From a checkpoint of a small transformer trained on Wikipedia.
Size: 8 layers, vocabulary 6632, 4.23M parameters.
Architecture: rotary positions, attention and MLP in parallel.
Training: a variant of SOAP for these matrices, 157M tokens, 4792 steps.
Each number is 128 + 24 x the weight over its row's rms, rounded and kept within 0 to 255. Layers, rows and columns count from 0. Numbers have three digits each. The size before them is the row's rms in percent of the matrix's.

# layer 5 MLP down, 192x768, rms 0.167, rows 0-67, columns 576-671
098:143110162125086148090119131119148121142119152174131128156162083142093104131120164137133118087098122094108138140159172086146125137145149146119157109174132117096130089187152117108146125135124144137140122082143157110115154162140128097139153132101159141156112124152134103136109081112129106105
099:112119135147123119115078120130141113127132142089142118119118115145126087092110113097141069126147110117132149117123166139090132068117152135115127110126167138125177100196076165152112139106138169134103105094115159166092168126093136080106189106144147129110141148151126135115137138118143152140
098:136123120161142146123139134167099147095130118156164148126171164116112141078157140150121102097157139120146118135134119108133110163149157138114077153102094155193136149144128082153111113141153092104144102127115116143144090153149119124147155140123080160110120057166126075122147008123152115151
100:109153126130117146119133114138106143130127142115130160112130146134150144154156150154133127136160113112111141141085150130091118161098076127099127158090148170060127136158120141114122132131130087108098154119154150080117166109119117118151101142137115147109094125132180134138107122124142120136
095:125096103125108135127077137097130160141127108110142130112151128094100142135117081106142086174114099113141133113145116176102094106160142109132165073150107120176113105128141108144104134147126134130126176140115145136132159128129141148143081154120154109115119121158195115091138102140111164096
095:118191151146118123107129109158117134121118118154116121136143131077132105113126104120124125128158118118204143119147154101163144097132089144133107137107090154113155076155116120156141131129113163161122122105160141118116154090166129160130139130155123130105123106159154154106061164141133099151
097:153159148156150120108082079135141124170119120183128132197103109107110102142142114132121164103147131121119146141101168064152095161153124150112076102136098122121113136156144120110125112131144157136113100152145168139160141135090135175163152134174150109135147129144140121144085117132134149104
095:157113109148099110129154128101146131132121084112104125151094131146121115088100135142109106080147142135094131139125173092108142079113106127112152098173109168130136142127110154091083149122106101152176086110139117127113091127124133137135121157087168114126147145151189144164154151126138112111
100:138157143117134106113139139112126166105073164136093179135153100110119154119134148093140083157138140084145109155133090099132139074134126143128137084107170127157115160111147132096122140130080117096085141151126089120147116103143115128125164123147138120128118091117095154123176122125124148141
103:111104132152105062145140120140115120155120149126138155110099137136094121140111140155119095142128113141110162146127118117100122142093151147096136127127047159140122179143131187107136137095144109145098094153091126114121089063180130102125116122126123111115113172075096114133112105152144095107
104:132096095146123128165071103116113111135132132112149139102082149155109157100137122083140107124160127151132113099123108056142112194144127124130134107113169127102145151131123158169107110162149091052165125166144164127137134129144153112149127126142148088102116134140173186072131142138178151166
101:133071127089157128173152163124154163079127127158163135166085183139128159107139108132157116120114129145173144151155103145134154113198154135100152146169141136176125163166118133109118118091114123154124107148149119140176114147148189093149172111119116192162111084123069124092138140183126125139
100:156133143153109116111121104122111125144143149165106151123152139135153153117140155162127108138099126118143123168133139165162127128207147120138116064133120132133128162093169161057134108118096140131147121167142144116142113125134114154159118136153094113132133178136126139116111099122164083131
099:082153116113121113147192136111136160143130081125119142125103116118125137107118091109108151153168132124137139116120141156118115128125131114101123138146143186123118121123120182119131122154146112108136103116106103136140089117094147138126098101125152133160132091148200116149075085153119152136
099:140139154101139141107214131129130137174121167125091147089163156147166131148124129101160129135152110104085114125103081151138149099153110128111115105094143126119119158103141137104104151117145116114111093124166152125102127108136105122155152150137138130148133115105112159181141148159171142143
102:149102163143107134103080134148126096123125158188114100070145136099134169136118122119146095113163149117171115117142136164164132149086116106136132158164114105114164106139133108123156136132144141141138138153125125121131138135108145103134132105161123117155120164105184149086140119107107166102
106:146156166073103084107145124182110115140134111130123165114125108178121127119135159119137140105119128112093094109113140149149118156140177155158088085159119126141113153118124109099069119136086089069168153105150133116108119169101145128133132113103141177131139148131121134101124093131176117156
096:112114138161102086128142162131084134123135137137151091139104107126162100132135135077162137088117132140148095134135105171137141140089136150125140196102143162127149150113147121114127092131116111136142101112128132141143111174094107147143146101109090136124122161137133172118120131164090134130
096:115121151114139157118095096116123152120136104110114164121161106142150114128138173125127105094109124107183124120112131148083118141189124119112146110127137158115126134124115132075072151085114098109137123167105078130156139148124144165106111137128101140134107095132114104117078127145096127152
100:104098116120083128145064155172118138108150153151113128153089160132131115120087114115151158125155160116131120116136166136139165116144104122106145146089076151150169132104143156106160105144114110089161147143140149128106124115157103115162140136108142127159131113113115144091108090132091125169
098:127157104111112184131129107136155117143121157145109127188167147107105115155110148162146141133097131122140134139154099107109168122137116138115174134133143123128112159128119080155122122149148104122131111122104091144121086121129157166153111127169116102191137138142131142153144137085195133074
102:096157135156102118150160127131153151113120087159105131141098067142150096150144120162160169145101133127134193133195154121115109137163112161099120087076185136128134140111125137175125120130094133148114146140175123165139097103140138134133084143127116162118148130095142112159126145122130128071
101:120155146089148111073169173119126149122128165092178102114106133104104110128084111111078107122107155134143099110058107109162139152148081122115121142150092126161134108129085121118142149102103115119123121133167121152116145104132110151110093116080143137126119109109141152147124132128126130138
103:076115165134125106179194150178117137122155106105159114171158128151132088161096113095132108089127116111175145115124076104147135150139117122117153109128119134159160152157125127135103100131124108150133094089098142117150151123114165105103128154125132123120126130131182126138123175110045153108
111:140166110189156179108135165150132145120092115096125118126145150150110147129101141127101155114132087162126097105148115143110119097126102119089092142119100132164076124166121111145136115156119102154160182123117102092152116128101164151110148114083191145103154146122082142146145165121135139157
100:117132140146151123082102147170158123146111119112127097148180073113129119123107149158115113157067145132149097108094127144111108118104164098125124165113129102167147124131156114158140194132097153138151162142188158134140117132121101141118108134119128100144104148102141124125105112131108126134
101:147141129122134132103121123152129115132139135134137104150155131097109110121116115171147110138151076137097110146146122164109111124165137144115136100100148094145146163142145158156137176081126133130131098151071119117127119109103120131087119123122148106138119123139162132114119131119138149142
101:124145140111111169170145145135183141143165157117133162124155141128117125130128132134121145125134138113129129136127111149159125175135126149187094144146135148155121110155109130126145107149150187137122160129133131134156156108146175111114109138115098150146144068112179046125120167146176127132
103:164081134084135130106132151135146092122134101111135141121114135120115129097126142121110088142202118163122163109135130136123119140102141117108126113143142161143101111122148150143111147139096149122132150132130059147130140106126150092138120113143170130155121126126157090106150058158071136100
103:127177170090176203123163126149108090084094125094139139094101128103120137158115095116165162135104130116121121085124078137089132115127112142102147164132185141142136137185118153109139123140131165136145127095094126103155137114112156132101134140130126114085145137107090103132128126144118132042
100:113126116113113126111146134179115083155147118143141113082132139114136114133110159121121139091111137120177137111105131114140106152149068104129117134135111106106144099138146081134128092101158102123117144088088085128129180085110119112124142099116137120110104141088219136128174130170115120117
100:143092128130135156161139126128111126115104151083137165081109133132177132118135151145096139168140116134118095154172150118146133154138121147136155114139145103095128138098127087142128159125145132101121158122050175146125123133107147166114119125108085131126115125120110166130106142120087110125
095:114111107143103106147093166149125086121131141172136151159129194137129097130142135132115088124144110142141150133074128110122178118165109089155087121123160124123110178111136155137132131098115129131123137132124160158142152136178103119142148119124139109146135142146105124121117167117137113163
101:143172152095160141148086147144155078141123117128132092046124128137158121151143149135129147118122076103176131138122087160103117179114089113115124130100111092134128144130155144162139138128143161119133135121138077085134087167153151142117113133118145168047121116140183128109095132113161128124
098:125112159100127127100150114114091122131140110159146131115142114141116124132112117157168159148097118123142120112131156115164086127118158084142136159153105118120110105126118123135096151132135128144131147122089131114130163104147139140101151130150142129137135156142094109152090109141127103140
097:100124081138161139164119114088178126129104125140134094076077134121110111122128133119117183111120093115163114116150116113127111138152102086142156113148114149122114093100121102138103100181132133130158151103191115114141160120135117166120112151164181123132158112071125064092171162091110107133
102:130103146109149130110142154117106129122162137159110149099125160151119146150108166129102167149126135141109131124135111143152121108105119079147119144125117121079131146091120097124113121097135149142135104138108129093122125110126151112122125136097135195180133125112211137124165160132166128129
101:143130128132113082092104141098091134159153164149119136099158151130140106153156187131119114051131139087104120142119133114134134114137161112128162115112159159136119131103132106156114119089135157099091102096103112149125100075117127109126118119137093155114123141130113104131107127141133108163
107:125121119104144138107147136079149118137171139113131178150115074114100136131163093103141143078117121112111136135147139102159116138062102105109112156142121174131111141084095163131141145156144144166124132148125062111116130108123096144150106124140134175093129142109232122132126119149073113122
097:135146143127142118116122129146103108141161105097135131114147133145087139136125157156085167107142142150120090090087141126169094119095105163106155066140137118115200165117120119097127160131162140120119135149126101140153147130118123152148118128135108122141120158148084113129134111136164095158
103:088125158128183140159118078158076129123110170119108115114123110127120152132145131119196093121125119126138135142162140113107152125107078128109137084137143092111109097128130133167134132120121151158154137142181149139128166141098149101116130139136139097069114094072124153114124104109086142137
101:130129145112138126123142153103154090107132144094122159133136139101118166137089154158138107124115133122130126168134161168134144101183134143152087107104151116149166089132140175086131130089160174160120126137097124129132124138133152136129142095173109087166127121170121120161149166103096093116
101:129125151106161150151109088147115154170130122091156129158118129134103112135150102161198143157133087122109130147185118114158131119132157098088139122118119123182121054150140164125102118097142137120124104159127103141163139073126147119154126147077144128105135114092150146125079114152085121109
096:120095069101091097158136127135113143158132139122162147137142145162118108136132129126122111118145119142153143121133121129102106182122135139107123113161161093126147135134173150110138116102177106166118125157109169120062128130109119139138127112151132113144147131148100119132140125134173110169
100:091142132120125131160127102163112119136167102090154117126095150093104126089128155117143133114112105130164135131136151050150154144104120141117130109127151122113147172101150157195099127087162122172116143103146127122149135173121116131151079119173108140096136143139130107123086145143095111137
096:156201115149128095100095137120104115099131188125160140144102106156119121124121129136138131112112111108168129137101106129154097163120180131141126155183186093134138095156109101137063132130142095124127131105117140133130116147165127125130150124100132114112160179143128150171092125144118148151
100:181200113178104147048135100120092140124127127111129121138173141135075112119126152176080084149091109090128100122097106077134153130162123163130147136127150121152125090127111104119101128100105161153137081175097107146117112117099128098123118170150129112147152119138126150061132190120111126150
102:154122172140088103139095094155134147132139139113117117130155108122084167082125130109186087154149123105140124149138154124129109129124143142141155130122135105137139093100155163125166112115128156148159122139129098136115180108126121104105140150105106112118118150107144113112126120104115131150
095:119132173150115177112154163138161131096119175101124148120169133144137125160046072153137109161131175133161127109070112096173114175138090145111113166112109114165104120059110103132147137117101084169150156155132101143110123116128118170111101121166087148145110120117093137121165127106120128143
099:115129164142088128129140147090124095114123132118170115141141158129161161106132133075147146154169101145128119127149085163136099110114132153121146112122124141105155153120148118137150140114103146115132149106106157150132109110138165094157124171111123134176103124147127118159112118120121107131
100:120153125138123118159108194122123078104088168101146120118079110164115145121142113114080092156143134133120105104177142090130104122132170128102130156118137122100134146142130155116136128179119132146146133103101156113124087158123134137154126175125143129149148118135117135139092153085150134119
100:123123142182161105124115109135100124138117097133159132124137143110153151111152156164161138156100135106149076079155158128145148102136121096116134138113103110139129086125094111138131154155200134138150134129136099083154094127135142101108134097142140118146132129129100102059084091110107124137
101:135066124094092164097111139156113121162137135157125135151098137122164139132118123135150126087149129153120140116096114151151171122149116133148115106141146163132133140135147099109157168124138123152143142115118097130150135120134114110168135122128120134091099109078159094123127098142104113166
100:136133093172143107148127132113099132108123135110142126137148122156161129122115103156166152176172111140099153096109098122109094123090139115116131159138097149149097122152101151110128109093116119120114168134124149120125142111186123113113154129129126094164104159209088158117146149119128115153
098:098145130150140110141133167110133159103122156142115095176168143094106169138148109122121157100159105109066133125172132116127088125146124115081137128095143125070118145145142143143111104170119144152142109101148117124135120154131121119151118120120121149101132126128109146149062138198164137168
097:143144167150086153150095148161150076139090115144123166101145145116152140172159131126152113131118147137137146112110113097107143123109167100134107158137123127135121163157112106186132144101105154120113162106130125103105115138121144169142168142149167153140122144110109094116116139120108139121
095:136133151107128158099102113112132173137142100150119093170100111113114148128100119159083132175120127152171147136151129128160131093095129160103127125097147102130118140154112165168127111128109158150150145160185095166098135129114083149151163115130106139133096133088127114105129103140070151118
093:117122165110126143103125112133123130115074090140117126122161155103125111090090100113155139159113144135135138137160138119139108176141151145132121117124150130086110115137145146110097110060108138117130132143181108124080119113134150143145112154105106120122083145164109100125109081138112122138
099:100104161167109120123173143117158154136112099130165110104173129178149108147095150076134163113133106148170110107072072080161146142139124124148135157158129145120159118140172150141109187152142095153114110071125106105133145125147130120115156110104110115154170148175102131151133110123091104150
095:140143183108119118172150158125131114085118134200167110108126119107122081127140150155163132182110153132219141093155093156110103166105100109172133160112152146150123188107185146099106165144077092096142132129081069111130150179172107131103088109121151113095123144159149095136164117159159149098
097:125137132139123151146132085151134128098138127107113128120169125152143110137151099156091156146121107142154151154167149117121146111115106134120082092118109120170111154138135107112142133109127090109143106121190112109090150106152119076127090104112147126093129104146162125140141161151079122159
103:127116149137094116134154167131122139131123112165125149079117123107153134115145123103133150150124152140116142130131149083085152152107088101128087116069128130139133109193138179150135133158147142166146128093101132094124146158098156133156109133099127147105101159131187120132145125105112088119
095:101133180108094151139109156126124163117113143125110131121079136161143138115156114135136104152199106117152157169128155144152142169122181135132129123096080105168127133141121121133146134071149156130127090157162112096117119105127145097151091095130125110106136128119117087111153128115141126139
099:168088126121170139108136101117105089121145109152146112124131117168135140119152162138165091109128132151103129101108148154103085160131154199122123112103150095143118099087135147144110103149144158104101103098080110115103125166098155107122105105135100150152132101150175142108107118135131115124
097:148068138207116117126144109165167122136139139140155115091141109146116135139115081141144134101132135119091133149083092114142117127156095100132067118125139152122135134125135098143105111132128107128175162097155145106184135085143119172157125129127137122131143092078151086151082131138094126098
102:135105138114095130109130154143104100091097121113168109106123094118145135139127122099113132180102137144065117134149159166108116141146120138122150088144173128166138134124122096102075173094122145121154137148149118124153133109127130084148112169118119114187104141098109128133126108126120157117
097:133108132132163078087109107145105129116147133124181113115136097128125105123151126086135109164109132111081127163141089122140161119120120143117160124146116119098133143136114124119112130153112145144075112149123111128147095162121104184104130140181106160123157139145150121157152151110154136130
091:134168109119148104135138154109139134159149174135108138092153141131116119207124160106105100129145100097091117138134114118101129145112124104114174131151118129133117124104126129099129114140158150113127132112150127111159152104141101116115141102109075110078124123110109155138079116101120150148